config.yaml
d_model: 224
n_kv_head: 2
d_mlp: 896
norm: "layernorm"
rope_base: 10000.0
rope_fraction: 0.25
bias: "all"
parallel_block: true
init: "normal"
decay_shape: "linear"
train_tokens: 279200000
steps: 4261
Each number is 50 + 12 x the weight over the matrix's rms, rounded and kept within 0 to 99. Layers, rows and columns count from 0.

# up: layer 4 MLP up, 896x224, rms 0.0616, rows 753-783, columns 0-111
# down: layer 4 MLP down (transposed), 896x224, rms 0.0617, rows 753-783, columns 0-111
up753:48 43 56 48 51 37 62 57 58 49 47 42 37 63 41 29 27 47 58 57 56 50 43 33 50 57 37 60 44 53 20 49 40 38 51 31 61 43 39 47 76 46 27 34 38 59 50 50 58 36 50 44 67 60 38 40 37 37 45 53 43 44 60 62 49 47 46 47 84 41 49 47 37 61 59 29 66 53 09 72 58 42 57 56 46 49 39 63 52 63 21 74 50 49 58 56 37 61 33 60 37 59 54 44 56 48 44 16 54 62 62 42
down753:54 45 42 43 52 60 44 49 39 57 45 48 32 64 42 35 56 40 57 57 37 62 39 51 73 35 42 39 38 52 55 56 43 51 48 42 48 33 42 47 45 57 33 48 41 48 59 39 48 71 69 58 52 65 67 59 69 50 62 59 52 52 46 59 28 48 63 42 46 21 47 47 52 60 45 45 40 43 25 47 54 42 54 45 61 41 70 60 58 44 29 47 66 49 61 40 47 67 44 51 26 62 11 37 70 50 47 60 43 61 70 49
up754:45 45 64 64 31 51 56 52 45 52 39 48 43 70 54 40 48 52 48 54 41 55 52 55 43 59 53 26 58 40 40 43 56 33 35 31 53 67 53 57 41 46 57 31 75 39 44 41 37 60 48 44 62 65 72 51 29 29 40 26 39 48 63 39 51 54 53 48 47 50 63 63 40 33 65 43 52 35 50 60 70 61 58 51 51 51 73 61 49 54 39 39 56 57 48 51 58 61 60 46 46 42 43 36 52 48 43 54 54 56 37 70
down754:37 61 46 49 38 54 28 59 63 35 50 39 56 45 44 63 34 43 50 37 33 42 59 46 34 67 63 36 44 48 65 52 75 53 41 57 49 45 29 70 59 48 54 68 37 41 26 41 53 57 39 42 29 52 51 55 64 47 32 57 41 42 37 65 63 58 43 47 42 52 42 24 44 37 56 50 45 49 46 43 52 51 49 41 66 46 61 45 56 51 48 56 36 39 57 53 63 50 50 70 50 52 72 36 46 51 50 48 49 41 78 59
up755:65 49 37 63 57 27 38 57 71 47 35 44 37 53 55 67 36 59 54 67 41 57 53 47 59 69 41 50 58 86 61 32 37 52 57 44 41 56 37 35 77 41 37 56 58 55 51 57 52 48 33 48 52 37 51 59 55 28 38 50 20 61 68 47 68 67 51 72 41 52 41 60 60 56 50 57 66 53 45 28 36 44 43 51 62 44 36 30 62 45 63 55 48 48 52 63 51 55 73 53 37 70 30 62 44 40 51 46 36 64 43 76
down755:47 14 49 32 46 45 54 28 66 55 43 56 63 63 57 29 35 46 48 40 57 29 51 53 54 52 55 45 61 26 39 49 61 35 56 33 59 58 63 51 31 39 58 50 66 25 65 34 45 56 25 61 31 54 62 45 40 62 62 62 39 39 54 37 32 61 47 44 50 38 45 44 66 62 50 60 61 55 59 74 69 48 70 37 42 55 59 47 54 64 70 30 53 49 69 35 41 30 66 68 63 41 61 38 66 42 51 43 74 64 36 55
up756:51 33 32 66 59 56 44 76 60 25 54 60 55 15 60 52 87 54 48 35 46 44 54 53 23 50 42 33 50 40 30 73 62 35 52 63 37 32 41 42 37 31 53 50 68 42 46 56 54 55 52 74 49 45 56 44 42 91 64 57 66 53 53 38 51 59 55 48 63 39 58 73 67 50 27 68 49 55 39 70 39 38 03 53 68 51 42 40 52 51 32 30 69 42 47 50 47 44 42 43 41 63 72 44 46 55 28 50 30 47 40 52
down756:67 67 43 34 48 54 44 55 29 45 26 55 34 60 34 38 50 61 59 29 36 77 42 52 47 46 43 47 64 49 34 41 63 63 38 43 49 34 30 34 59 22 34 43 70 40 67 73 41 52 43 42 36 52 55 46 54 54 41 33 47 39 39 90 70 28 52 25 60 73 45 55 38 40 61 46 36 54 34 30 74 54 49 51 40 61 47 51 67 42 45 33 70 47 50 57 58 63 66 21 44 32 61 44 49 40 42 43 50 87 47 44
up757:64 40 43 49 48 47 52 55 59 42 48 52 48 40 63 69 64 48 47 44 72 54 47 48 56 37 45 71 73 60 69 45 39 51 52 37 40 71 32 53 59 45 39 36 65 61 31 48 43 46 45 45 52 62 38 41 47 49 55 50 52 45 51 57 43 53 55 45 53 60 55 59 45 49 63 51 54 39 43 46 39 33 47 50 54 62 64 48 58 50 46 52 37 60 43 43 33 70 31 57 35 49 56 43 53 56 67 57 38 46 61 39
down757:39 68 66 38 50 40 31 58 42 50 58 38 66 48 54 57 55 41 42 54 52 37 51 41 44 58 35 56 44 53 60 48 46 42 47 62 60 43 41 57 38 56 38 49 43 43 56 51 69 55 28 44 21 60 48 53 45 56 45 37 55 54 61 54 64 38 38 52 52 40 59 50 45 56 55 48 42 46 52 45 50 46 38 58 24 41 35 32 39 44 35 57 71 44 46 56 52 25 43 29 43 39 59 31 54 69 52 61 55 62 55 69
up758:48 53 63 64 64 42 61 57 50 50 66 53 61 51 36 61 65 61 72 39 48 35 56 57 69 80 52 34 70 38 69 40 57 42 63 40 61 56 52 44 51 41 35 43 50 54 68 26 59 50 49 32 56 67 67 47 54 70 58 40 75 36 55 58 37 51 50 42 43 56 42 46 18 59 50 56 46 52 46 39 40 48 62 66 61 29 41 52 29 27 39 44 51 53 43 51 41 54 45 44 18 55 59 47 41 73 14 54 55 64 76 31
down758:16 52 54 56 60 36 38 31 22 48 43 63 50 60 60 62 54 39 37 45 54 52 44 65 36 63 59 61 47 66 58 22 55 62 56 52 33 39 46 66 32 59 61 49 45 62 31 64 32 54 39 55 58 59 37 61 38 52 40 31 33 67 43 24 58 71 49 49 54 46 73 46 34 56 48 41 44 65 64 65 43 53 52 63 40 60 46 36 69 52 41 43 40 74 58 71 40 28 52 59 71 41 43 58 60 41 48 41 65 80 46 63
up759:37 69 55 37 45 46 38 70 58 59 23 68 40 42 42 40 53 47 40 53 45 53 43 49 55 38 53 43 55 41 47 56 55 36 33 48 39 51 42 46 46 53 60 53 41 36 48 50 48 55 59 45 43 63 44 49 39 56 48 44 66 37 62 54 42 53 50 54 54 50 43 61 47 40 63 49 43 49 48 65 44 41 45 54 50 51 42 46 48 43 47 54 60 64 43 59 51 38 40 34 50 75 44 36 51 39 48 53 46 49 45 66
down759:40 28 84 36 51 57 45 58 50 41 44 51 36 49 72 50 49 55 47 52 50 39 56 61 63 42 36 44 40 27 64 45 47 35 53 49 39 48 60 49 63 66 52 50 43 52 60 36 59 48 51 50 50 56 36 41 25 47 53 48 37 63 46 57 55 40 41 30 57 46 41 51 30 47 43 62 54 70 62 53 36 51 43 69 67 74 71 73 57 43 53 58 44 54 60 65 57 57 72 47 67 41 49 44 56 41 56 58 36 43 36 43
up760:60 45 40 41 56 47 46 63 62 29 12 61 60 39 60 55 44 70 51 52 39 31 50 40 48 45 43 50 61 65 50 19 46 44 53 63 75 51 51 45 34 53 41 63 50 63 35 52 47 37 75 53 72 52 68 44 32 56 80 35 48 37 75 56 46 78 51 51 42 74 34 54 55 56 73 67 56 56 39 40 46 55 48 49 58 71 49 38 62 57 41 59 41 34 47 45 47 43 35 69 48 60 33 29 32 45 53 16 32 63 62 73
down760:51 42 27 31 40 40 42 64 53 30 65 36 61 50 54 46 43 57 63 58 52 52 67 65 44 50 62 36 29 45 44 62 40 68 49 49 35 68 44 72 36 45 49 58 63 59 66 49 41 55 46 66 34 44 55 57 60 56 41 51 49 47 40 21 30 47 24 47 39 52 59 45 46 52 20 47 50 64 42 50 58 34 50 82 47 09 51 49 63 45 48 40 60 63 40 46 42 39 48 55 13 53 55 46 65 52 28 54 67 46 62 64
up761:60 45 54 48 45 45 50 43 59 37 46 35 69 48 59 50 47 40 56 74 39 53 60 64 48 40 47 41 57 61 67 36 67 40 48 47 38 63 37 53 44 58 45 50 60 58 43 48 35 31 64 53 47 50 58 43 50 55 39 37 42 49 41 48 43 49 51 57 49 68 52 42 61 49 56 45 73 56 46 48 54 50 39 35 58 41 58 26 39 53 46 66 44 47 52 45 40 70 66 54 54 39 13 62 35 60 65 47 49 32 54 35
down761:56 50 58 59 58 62 64 54 45 34 60 42 32 44 59 37 49 59 43 38 47 42 51 54 51 43 43 79 29 37 61 56 48 58 59 30 68 45 58 44 48 31 41 54 53 50 35 43 64 64 74 43 43 62 46 65 53 47 59 45 59 46 55 78 43 48 59 36 42 61 58 41 50 49 66 54 52 40 38 42 25 54 58 46 61 36 44 59 69 48 58 48 50 56 61 42 53 75 55 55 52 48 47 57 47 52 55 57 42 50 69 63
up762:49 44 57 23 55 37 46 36 27 40 28 47 80 63 51 49 83 25 56 49 64 72 60 50 42 33 17 41 65 42 66 54 73 61 72 86 60 36 49 69 42 46 50 42 60 17 34 64 50 55 55 69 51 34 65 34 62 68 51 74 57 45 67 58 48 78 39 53 39 08 43 47 54 43 32 46 48 56 27 76 65 62 54 41 55 25 49 61 39 45 39 41 48 54 62 51 47 47 39 44 44 59 58 54 47 38 53 55 34 49 51 55
down762:77 68 30 74 57 45 36 55 46 44 48 59 34 48 39 53 63 57 46 62 42 47 72 38 58 46 44 35 61 52 46 47 52 48 57 75 50 20 44 34 49 49 46 29 34 43 80 54 45 64 47 53 57 28 46 46 28 33 52 56 69 24 34 60 46 64 30 47 55 47 48 69 45 40 83 53 63 59 53 61 51 25 49 26 24 63 51 38 62 50 71 43 52 51 41 59 45 64 81 38 42 40 40 45 38 54 66 63 34 51 57 52
up763:55 43 43 49 40 49 36 49 35 51 18 59 34 32 45 49 66 66 39 40 58 33 33 60 58 50 43 59 53 66 32 53 71 41 58 52 52 81 52 65 59 37 68 37 47 18 67 33 40 33 53 56 50 66 42 59 42 30 57 53 60 31 36 57 53 28 54 42 44 44 41 48 39 51 60 31 35 44 33 60 51 70 70 29 47 58 51 58 43 49 40 53 64 37 48 42 38 46 60 41 61 47 50 58 63 65 42 49 42 41 56 44
down763:55 39 38 48 57 43 55 62 62 30 18 33 46 56 26 36 41 58 45 49 22 61 41 46 63 58 36 40 34 68 67 59 62 49 63 34 47 56 47 58 58 57 71 55 68 61 35 51 54 46 45 47 48 41 42 33 51 66 66 54 69 63 56 51 50 60 56 70 40 55 35 41 44 55 64 40 47 51 60 67 51 48 68 75 49 62 55 71 59 40 30 67 42 46 67 58 37 44 63 59 44 53 44 44 55 60 45 50 59 80 56 32
up764:49 61 40 41 46 32 37 43 55 45 57 49 45 54 41 44 65 35 37 42 66 42 40 63 43 34 34 52 48 75 55 52 31 35 49 35 46 45 53 41 51 61 27 48 47 56 59 59 67 52 41 65 62 56 58 48 39 45 59 49 61 28 68 36 36 66 68 42 56 47 52 24 72 43 34 56 54 50 50 56 40 41 39 44 52 42 73 58 59 51 43 61 56 60 45 63 49 57 35 65 38 43 35 59 47 66 45 47 56 57 54 56
down764:52 39 51 34 42 47 23 27 51 44 56 42 45 51 52 43 50 47 28 46 44 43 59 52 65 52 69 65 26 48 42 47 43 35 45 56 59 48 62 55 42 35 68 45 50 30 37 46 37 69 54 55 63 50 26 43 50 74 69 44 36 52 36 75 63 55 40 57 49 67 59 60 47 38 66 50 40 60 47 50 50 62 32 47 49 66 71 38 62 61 62 51 54 54 47 57 60 48 53 57 41 47 54 44 48 62 56 60 55 34 24 52
up765:62 29 64 32 38 46 63 44 59 68 46 28 37 38 30 49 53 69 32 73 56 56 47 54 64 51 36 44 34 41 42 65 61 46 50 31 47 68 48 54 57 34 49 47 58 36 25 47 63 43 48 45 34 79 70 64 63 61 48 31 58 66 55 63 34 50 48 52 42 40 44 56 53 44 47 29 48 59 32 43 75 56 80 33 70 30 40 56 55 41 50 36 39 30 62 42 26 66 53 60 46 57 51 34 69 57 59 39 46 58 25 38
down765:59 42 40 44 41 60 57 47 66 32 37 31 40 72 69 37 59 61 51 43 40 67 45 22 52 55 49 39 38 55 64 62 49 53 54 63 67 44 53 51 74 52 38 59 66 51 52 45 61 47 52 56 45 47 51 49 59 60 46 44 55 33 39 61 36 59 46 40 64 51 32 50 40 47 60 40 41 53 55 46 21 57 52 59 51 40 48 54 56 54 50 42 56 55 52 56 47 44 47 40 46 64 49 55 35 29 44 41 30 09 61 67
up766:70 44 37 58 56 44 57 56 72 54 58 20 36 62 52 49 57 44 36 56 54 53 68 45 37 50 70 50 39 36 53 61 46 48 73 47 24 60 36 43 69 41 65 25 28 44 57 49 43 46 72 51 38 45 13 51 40 30 60 47 54 23 37 71 53 40 42 48 48 59 52 49 45 73 51 44 53 46 40 68 63 62 50 70 52 37 43 55 44 58 41 57 77 45 50 48 49 51 49 66 53 34 36 53 51 47 56 46 31 75 28 64
down766:48 73 36 13 42 62 45 51 61 65 35 47 66 71 60 49 48 46 34 69 59 24 47 41 31 61 43 64 35 50 64 52 32 32 73 52 38 50 66 27 43 53 74 44 71 28 58 45 51 37 62 65 47 60 37 57 58 35 52 53 54 56 56 46 43 24 65 57 51 65 50 53 67 52 41 36 61 58 79 47 53 33 38 53 54 46 45 30 59 54 65 60 68 41 49 47 57 68 52 63 58 53 33 31 39 45 62 42 55 58 43 51
up767:61 65 56 32 51 27 52 60 38 57 62 46 51 69 56 58 48 35 37 53 62 41 57 51 69 15 47 43 42 29 46 39 55 69 38 36 36 62 41 56 54 35 45 53 46 25 34 48 33 46 42 64 40 55 50 35 47 62 37 50 57 47 51 78 47 48 41 43 33 62 40 43 62 52 46 63 46 69 48 52 44 44 43 52 32 57 56 45 31 54 71 50 53 60 64 50 59 64 41 47 44 67 50 56 46 47 49 54 31 47 58 41
down767:69 28 57 60 40 47 49 53 51 58 43 27 55 55 43 55 48 50 60 57 54 42 57 45 59 64 51 61 64 48 56 64 31 49 60 56 69 62 65 38 58 44 65 49 63 64 50 57 53 57 63 76 53 64 44 55 62 54 40 41 27 51 69 57 58 32 44 58 65 51 65 37 67 67 33 57 41 54 49 53 31 72 54 61 43 61 37 47 38 37 41 35 31 49 36 59 36 27 41 65 55 49 46 42 39 36 51 47 44 60 39 20
up768:78 48 54 45 55 63 59 62 50 43 66 43 57 55 66 44 69 46 33 49 39 64 53 45 44 32 50 46 53 62 44 43 74 43 68 51 72 42 36 45 46 46 43 59 60 59 50 64 42 52 68 42 43 45 27 48 32 55 68 49 70 49 51 51 52 36 55 53 20 65 47 31 16 68 78 43 42 48 57 41 57 35 50 60 30 27 66 59 48 38 65 46 56 65 31 45 28 53 62 70 63 66 34 38 64 49 54 60 55 50 58 38
down768:59 33 49 49 33 42 36 48 61 49 69 60 47 43 57 63 56 53 48 42 71 60 48 50 44 66 49 46 46 44 54 41 36 31 61 42 66 48 70 46 43 39 63 32 52 36 48 64 52 41 59 39 49 74 47 27 48 49 29 46 39 76 70 45 37 45 53 58 37 43 49 29 55 30 47 32 10 37 71 53 71 48 33 71 75 45 50 32 47 63 59 39 65 54 70 54 34 51 54 76 52 49 46 60 50 60 61 63 53 43 30 54
up769:46 45 64 58 52 50 45 73 73 66 59 41 54 30 63 35 32 55 52 60 25 40 50 54 51 42 73 59 25 29 61 53 59 49 46 45 46 23 45 44 62 51 22 65 38 57 51 22 47 26 48 35 23 43 41 46 76 75 37 46 61 69 53 55 47 27 69 64 52 46 24 80 52 50 31 54 50 21 58 40 46 33 72 56 26 45 36 62 29 59 45 20 58 40 57 68 53 38 59 25 29 76 51 16 29 86 51 44 49 44 45 40
down769:42 13 52 45 44 36 43 51 73 51 43 66 36 29 55 33 55 66 63 47 53 61 64 55 37 30 56 39 20 78 25 70 56 35 56 44 30 48 50 42 46 30 36 45 24 67 41 23 59 47 55 56 46 68 60 68 60 82 46 73 54 53 43 36 57 18 49 73 49 60 60 58 45 48 28 40 70 20 56 39 27 33 62 97 32 56 52 58 52 57 37 45 74 50 88 26 49 49 62 57 26 68 23 47 57 51 38 42 70 31 63 51
up770:59 24 28 41 60 55 44 30 34 60 81 55 39 64 40 53 16 57 60 66 65 45 73 45 49 64 51 49 55 41 31 56 78 64 61 50 37 52 70 29 50 72 49 22 76 57 62 41 42 33 50 56 35 56 58 57 54 23 52 71 44 47 42 42 47 33 56 51 54 46 52 55 70 63 32 43 61 47 49 33 44 57 60 61 41 57 43 44 58 32 48 29 65 58 45 45 39 58 51 40 49 60 46 68 45 50 55 53 51 56 63 71
down770:48 53 66 56 64 35 45 59 64 50 37 36 55 51 39 51 65 45 39 53 52 52 32 34 53 47 60 40 43 40 67 45 55 26 70 63 52 67 39 77 46 53 66 73 41 43 50 50 39 71 46 37 43 42 56 40 69 40 36 71 54 66 52 53 74 50 52 39 61 45 57 58 30 20 47 61 44 53 68 56 40 36 60 34 50 47 50 41 54 66 37 55 63 40 50 41 55 43 59 53 55 57 45 34 34 43 64 44 45 54 54 40
up771:63 59 42 42 57 65 72 43 32 50 57 57 40 53 41 48 65 57 52 54 57 40 52 34 37 30 47 60 56 66 49 55 49 42 36 38 62 44 60 47 55 44 55 61 56 55 58 73 53 57 36 40 52 65 53 24 38 47 66 53 48 58 54 59 52 64 31 59 64 55 45 70 74 48 55 60 48 51 42 59 44 27 61 47 45 41 73 45 58 41 44 56 23 59 57 30 36 53 61 39 52 43 27 53 61 47 36 56 73 60 43 51
down771:45 46 30 45 56 46 45 50 52 45 37 55 71 42 72 58 60 62 85 40 45 55 41 64 44 44 27 67 54 33 48 42 47 41 38 53 49 45 37 48 41 47 41 43 76 61 49 47 46 38 47 43 54 58 39 39 62 58 47 29 35 50 53 63 43 62 37 46 45 58 48 61 35 32 58 55 62 32 54 47 50 70 34 57 54 28 66 40 41 51 43 80 41 28 62 48 33 54 40 29 49 46 60 61 68 71 52 41 74 52 59 52
up772:55 64 37 56 67 38 63 42 48 27 51 54 64 57 44 42 31 32 33 50 50 37 62 55 58 48 47 54 42 37 43 58 52 66 51 72 34 65 63 43 31 20 67 17 63 60 51 60 46 67 24 38 52 38 51 54 33 41 58 50 40 40 43 85 57 52 52 39 45 46 77 41 61 58 68 45 29 46 65 51 53 35 84 53 44 50 48 41 57 38 46 29 45 38 83 59 49 68 64 31 55 49 28 34 46 52 44 40 53 52 49 40
down772:37 38 52 27 42 58 45 60 57 51 66 67 53 30 32 34 57 49 58 66 71 31 56 16 37 44 63 54 57 64 60 54 68 75 62 29 45 35 49 84 54 74 68 74 52 42 76 45 43 45 59 40 41 53 29 43 65 72 43 50 33 65 39 56 44 44 31 37 69 54 42 46 27 52 35 52 57 43 45 31 36 30 57 48 42 43 28 49 21 40 69 40 56 54 65 73 54 71 50 52 55 53 61 50 46 52 35 75 56 60 74 59
up773:66 33 36 52 63 46 54 65 46 34 41 47 60 41 49 48 51 72 67 59 60 51 31 60 12 61 43 53 88 38 39 62 56 60 44 45 60 50 47 52 58 13 68 54 45 54 56 38 33 52 78 48 68 31 51 49 42 50 53 38 37 49 26 42 74 38 46 50 33 51 30 57 38 44 52 60 70 70 51 54 47 55 65 57 62 62 51 51 60 37 51 58 30 62 50 60 49 61 62 49 58 40 52 59 55 49 56 56 41 50 54 46
down773:32 56 32 58 66 35 50 66 38 52 61 46 40 62 68 45 58 24 58 51 49 62 36 67 37 63 54 53 47 59 66 63 42 47 57 49 47 31 71 64 69 49 51 44 22 54 52 68 51 66 71 54 58 50 71 44 65 41 35 56 45 52 51 74 55 41 83 48 50 56 54 54 71 39 66 39 31 46 46 53 56 57 56 54 48 75 53 52 47 45 40 51 65 53 53 54 53 44 18 39 45 39 32 57 51 55 46 48 60 61 56 57
up774:25 52 44 55 60 31 56 71 31 38 63 50 45 48 52 49 35 34 19 25 52 54 34 54 40 61 53 14 63 71 36 63 38 44 75 65 58 47 43 51 47 24 37 40 66 33 40 55 33 53 40 49 70 55 55 47 32 58 48 50 62 46 49 59 49 52 62 51 39 30 51 46 45 43 48 58 45 43 41 46 35 51 53 38 50 58 39 72 62 45 64 49 59 46 58 63 31 36 50 50 54 56 56 76 44 43 60 50 59 53 25 46
down774:40 51 70 61 55 25 72 53 39 56 73 54 53 46 52 36 61 43 59 52 55 58 65 55 70 57 65 48 40 45 70 40 21 36 49 40 51 48 61 56 47 78 69 52 52 20 54 58 50 62 66 51 53 42 57 70 53 50 46 60 70 43 59 47 69 41 66 65 65 52 41 41 28 40 62 59 59 50 45 46 42 63 49 52 33 29 62 50 44 55 54 47 39 61 42 56 58 59 38 62 52 42 53 48 55 28 50 51 37 43 61 38
up775:62 63 70 43 36 45 52 49 46 55 37 82 33 63 59 40 61 50 55 60 20 44 43 50 45 70 55 49 59 55 31 40 62 41 68 42 51 38 51 28 53 39 28 65 32 42 59 55 54 42 51 52 44 52 50 52 46 47 44 31 56 41 35 47 33 58 60 70 62 48 50 32 60 39 63 46 33 62 36 44 45 30 46 30 60 45 84 23 41 41 36 41 66 43 48 41 45 65 51 63 35 59 67 40 61 55 47 62 56 62 50 39
down775:45 57 45 25 63 47 66 69 57 54 43 41 63 41 44 54 43 44 44 50 58 55 47 43 36 37 32 45 53 34 48 52 59 38 61 44 53 63 65 52 47 62 61 52 69 54 50 36 44 50 43 60 49 39 45 64 23 31 27 52 29 63 45 46 54 36 50 59 47 41 37 53 45 56 63 52 54 40 66 55 44 58 50 60 53 55 29 57 33 75 49 56 51 51 36 46 41 51 38 27 70 32 32 45 48 43 56 39 77 63 56 60
up776:62 61 51 42 54 51 39 39 53 57 42 62 38 57 48 60 41 55 64 46 43 63 48 67 49 50 27 58 52 43 56 38 56 47 65 42 49 32 49 43 42 36 52 35 54 39 52 76 55 59 45 39 41 50 46 24 58 53 41 70 29 66 65 49 37 48 49 20 72 58 59 68 67 33 42 30 46 60 37 46 66 56 46 54 34 63 52 50 47 39 29 43 45 55 45 51 50 46 51 36 55 47 64 58 30 47 54 52 67 36 59 49
down776:59 45 64 51 55 54 52 52 36 62 61 49 46 61 41 53 47 54 57 52 54 42 53 51 47 31 56 55 32 49 69 32 55 47 38 64 49 51 45 69 54 24 57 84 47 58 51 35 38 65 65 43 39 60 42 46 63 53 42 57 30 43 43 56 69 40 56 68 63 31 25 58 27 44 54 28 60 45 47 33 69 46 64 51 44 44 60 19 46 31 27 62 54 54 65 53 67 65 58 65 47 57 51 60 71 49 50 69 42 44 48 33
up777:53 45 60 63 38 37 52 36 50 29 81 57 08 58 54 49 50 55 29 48 54 60 51 52 65 61 48 45 38 61 38 53 30 49 59 42 33 38 43 58 65 23 40 58 51 28 38 52 69 15 45 59 60 58 60 58 67 66 55 57 41 61 65 55 57 35 46 49 36 38 45 51 46 24 53 78 64 56 41 50 61 64 69 87 32 47 33 62 15 41 46 51 68 68 86 50 37 74 39 24 54 24 38 31 68 53 63 46 42 43 54 52
down777:60 48 57 54 33 49 36 57 33 43 38 56 36 43 63 59 29 39 46 53 57 52 45 62 49 55 33 54 36 78 52 57 37 41 45 69 40 44 62 51 61 60 59 38 61 36 35 80 53 62 37 60 57 62 39 54 44 67 40 53 55 58 79 35 39 26 46 34 37 63 30 81 51 35 60 29 48 28 59 69 51 34 31 64 58 42 49 55 51 64 54 31 73 42 30 60 48 56 47 55 47 64 53 38 45 66 44 52 52 42 43 64
up778:59 51 57 59 59 49 46 37 60 31 56 60 61 22 58 46 53 40 23 59 47 59 66 68 46 68 48 39 59 60 59 34 46 47 57 50 49 79 51 45 63 56 16 56 57 41 37 57 54 39 33 57 52 39 37 31 40 51 67 53 48 51 47 50 49 57 52 48 55 59 55 43 68 51 52 11 36 51 45 69 54 36 46 73 42 50 69 50 44 51 63 35 48 53 47 59 54 75 26 49 68 35 47 37 43 49 30 44 55 63 36 65
down778:50 40 56 32 45 49 69 59 56 49 42 47 61 50 53 66 67 64 54 43 41 58 36 39 65 46 36 37 56 61 56 60 52 38 67 63 52 47 72 33 64 42 65 18 37 52 60 38 50 60 50 36 46 53 59 42 52 65 69 51 55 34 53 37 27 50 64 53 48 42 49 57 57 73 33 31 37 34 44 40 50 35 33 46 55 57 60 55 41 48 53 33 56 51 46 47 46 40 41 20 35 55 56 48 79 54 51 42 47 55 53 61
up779:76 63 46 32 57 54 60 50 40 45 54 75 46 44 44 39 39 49 44 55 38 60 69 63 22 43 55 49 37 66 41 48 40 47 40 41 55 60 31 43 63 51 56 39 51 62 31 43 37 49 43 45 41 55 33 63 34 44 42 40 51 33 71 44 42 40 55 60 54 72 47 38 38 57 75 52 30 46 74 41 51 27 59 52 72 52 59 31 69 42 33 40 44 48 28 70 61 56 42 20 40 65 51 55 49 40 34 63 50 24 51 67
down779:61 61 15 43 71 49 39 52 71 55 68 62 40 26 36 65 54 52 30 39 37 41 59 63 45 65 36 43 66 48 55 79 62 26 52 52 33 49 39 59 44 53 23 70 68 47 49 61 49 52 51 54 46 71 40 50 39 45 59 76 34 40 41 41 46 45 43 43 47 65 56 55 54 45 48 49 42 32 46 42 71 52 51 57 74 77 52 23 51 56 52 52 43 49 51 61 51 71 29 45 53 65 33 56 71 40 64 50 55 40 50 49
up780:72 52 50 48 48 60 56 43 59 59 62 45 35 62 46 40 55 49 63 40 56 50 41 34 62 37 42 48 44 62 51 53 65 50 41 50 42 54 39 54 52 56 64 35 76 36 44 28 62 50 61 56 49 37 64 50 33 46 56 68 53 57 37 55 48 45 76 42 63 54 67 60 63 55 62 38 50 49 50 54 55 29 45 30 28 57 47 33 33 47 52 52 60 60 56 31 49 59 63 38 58 61 50 45 50 52 37 43 50 62 44 50
down780:64 42 34 53 71 50 50 70 20 39 39 35 53 70 50 44 45 47 46 44 59 61 55 37 58 39 59 56 52 31 37 34 43 41 43 45 55 41 56 58 44 42 39 57 40 41 66 42 42 37 47 54 56 40 20 49 49 58 69 31 41 65 61 51 48 57 42 42 36 39 43 48 58 48 33 44 55 66 38 38 54 45 44 51 62 48 40 54 48 55 45 55 53 62 55 39 53 54 48 72 45 50 68 39 61 36 59 41 60 54 48 67
up781:50 48 59 40 68 57 46 49 79 39 53 73 35 48 38 42 43 38 55 56 48 70 61 62 48 66 56 77 46 63 53 53 54 51 47 67 49 56 46 65 34 45 43 52 51 55 45 41 44 35 32 51 37 62 82 54 49 55 53 47 43 59 40 59 52 49 52 36 36 37 41 56 83 56 44 33 37 70 52 67 49 49 50 38 46 53 32 62 70 37 57 58 46 43 58 50 44 31 35 34 51 54 46 53 61 36 48 60 45 51 65 51
down781:36 49 36 62 51 27 46 38 64 44 31 64 73 56 43 61 62 66 58 47 39 58 50 35 37 41 49 43 58 41 45 45 55 52 48 31 51 48 46 55 58 60 40 43 71 68 44 41 57 59 64 19 63 47 55 37 47 45 34 65 55 43 58 52 62 39 44 15 51 31 46 30 43 54 31 68 49 41 54 52 52 65 57 64 41 53 61 48 45 38 45 45 49 60 65 42 58 49 44 67 59 53 58 49 73 43 42 37 61 66 43 55
up782:43 36 45 52 46 61 65 50 48 35 55 66 85 51 32 47 51 44 41 51 68 43 47 51 51 67 49 65 39 44 31 71 37 26 39 51 22 45 36 67 43 57 56 54 59 53 36 37 53 27 62 54 72 45 49 39 56 49 39 61 62 49 48 31 40 44 52 53 40 33 75 45 75 71 36 46 48 47 39 52 50 92 62 81 63 40 52 57 50 45 36 54 53 48 23 54 51 64 57 70 54 29 32 33 57 62 47 70 27 56 59 63
down782:49 55 63 67 59 37 53 42 52 66 54 42 74 47 58 48 44 44 46 59 55 55 76 43 30 64 44 59 60 59 49 36 35 59 54 65 61 58 53 40 61 47 78 22 48 71 78 40 65 53 49 56 27 41 44 56 56 58 42 59 45 63 48 62 55 63 54 52 44 67 49 62 26 29 47 44 65 60 55 68 46 64 35 47 54 61 18 43 61 29 41 53 65 52 50 42 62 47 45 19 65 56 71 68 54 50 81 49 42 63 34 44
up783:43 30 34 38 42 63 69 51 54 30 56 35 46 63 46 46 43 55 62 35 51 27 23 39 64 59 53 54 43 28 57 31 41 45 38 63 49 47 48 42 51 49 66 36 76 63 50 41 31 55 57 43 32 38 56 58 83 55 57 59 42 46 33 50 56 33 50 33 60 75 57 64 60 45 57 39 30 50 72 17 47 53 85 34 73 64 29 20 50 51 50 48 64 28 56 45 34 50 61 43 37 55 52 47 47 32 56 32 58 50 41 61
down783:63 49 57 31 33 35 29 56 31 57 53 44 58 60 50 42 48 48 38 30 48 53 72 47 48 58 57 41 46 50 53 56 68 49 64 60 59 51 60 45 29 60 41 50 36 51 56 39 54 47 54 30 65 40 55 44 30 33 66 43 43 46 38 43 41 94 35 53 29 49 45 52 45 30 48 43 51 56 45 84 42 66 51 42 44 42 55 69 73 55 49 46 31 75 27 83 48 32 36 52 50 35 49 58 39 50 46 52 38 42 49 45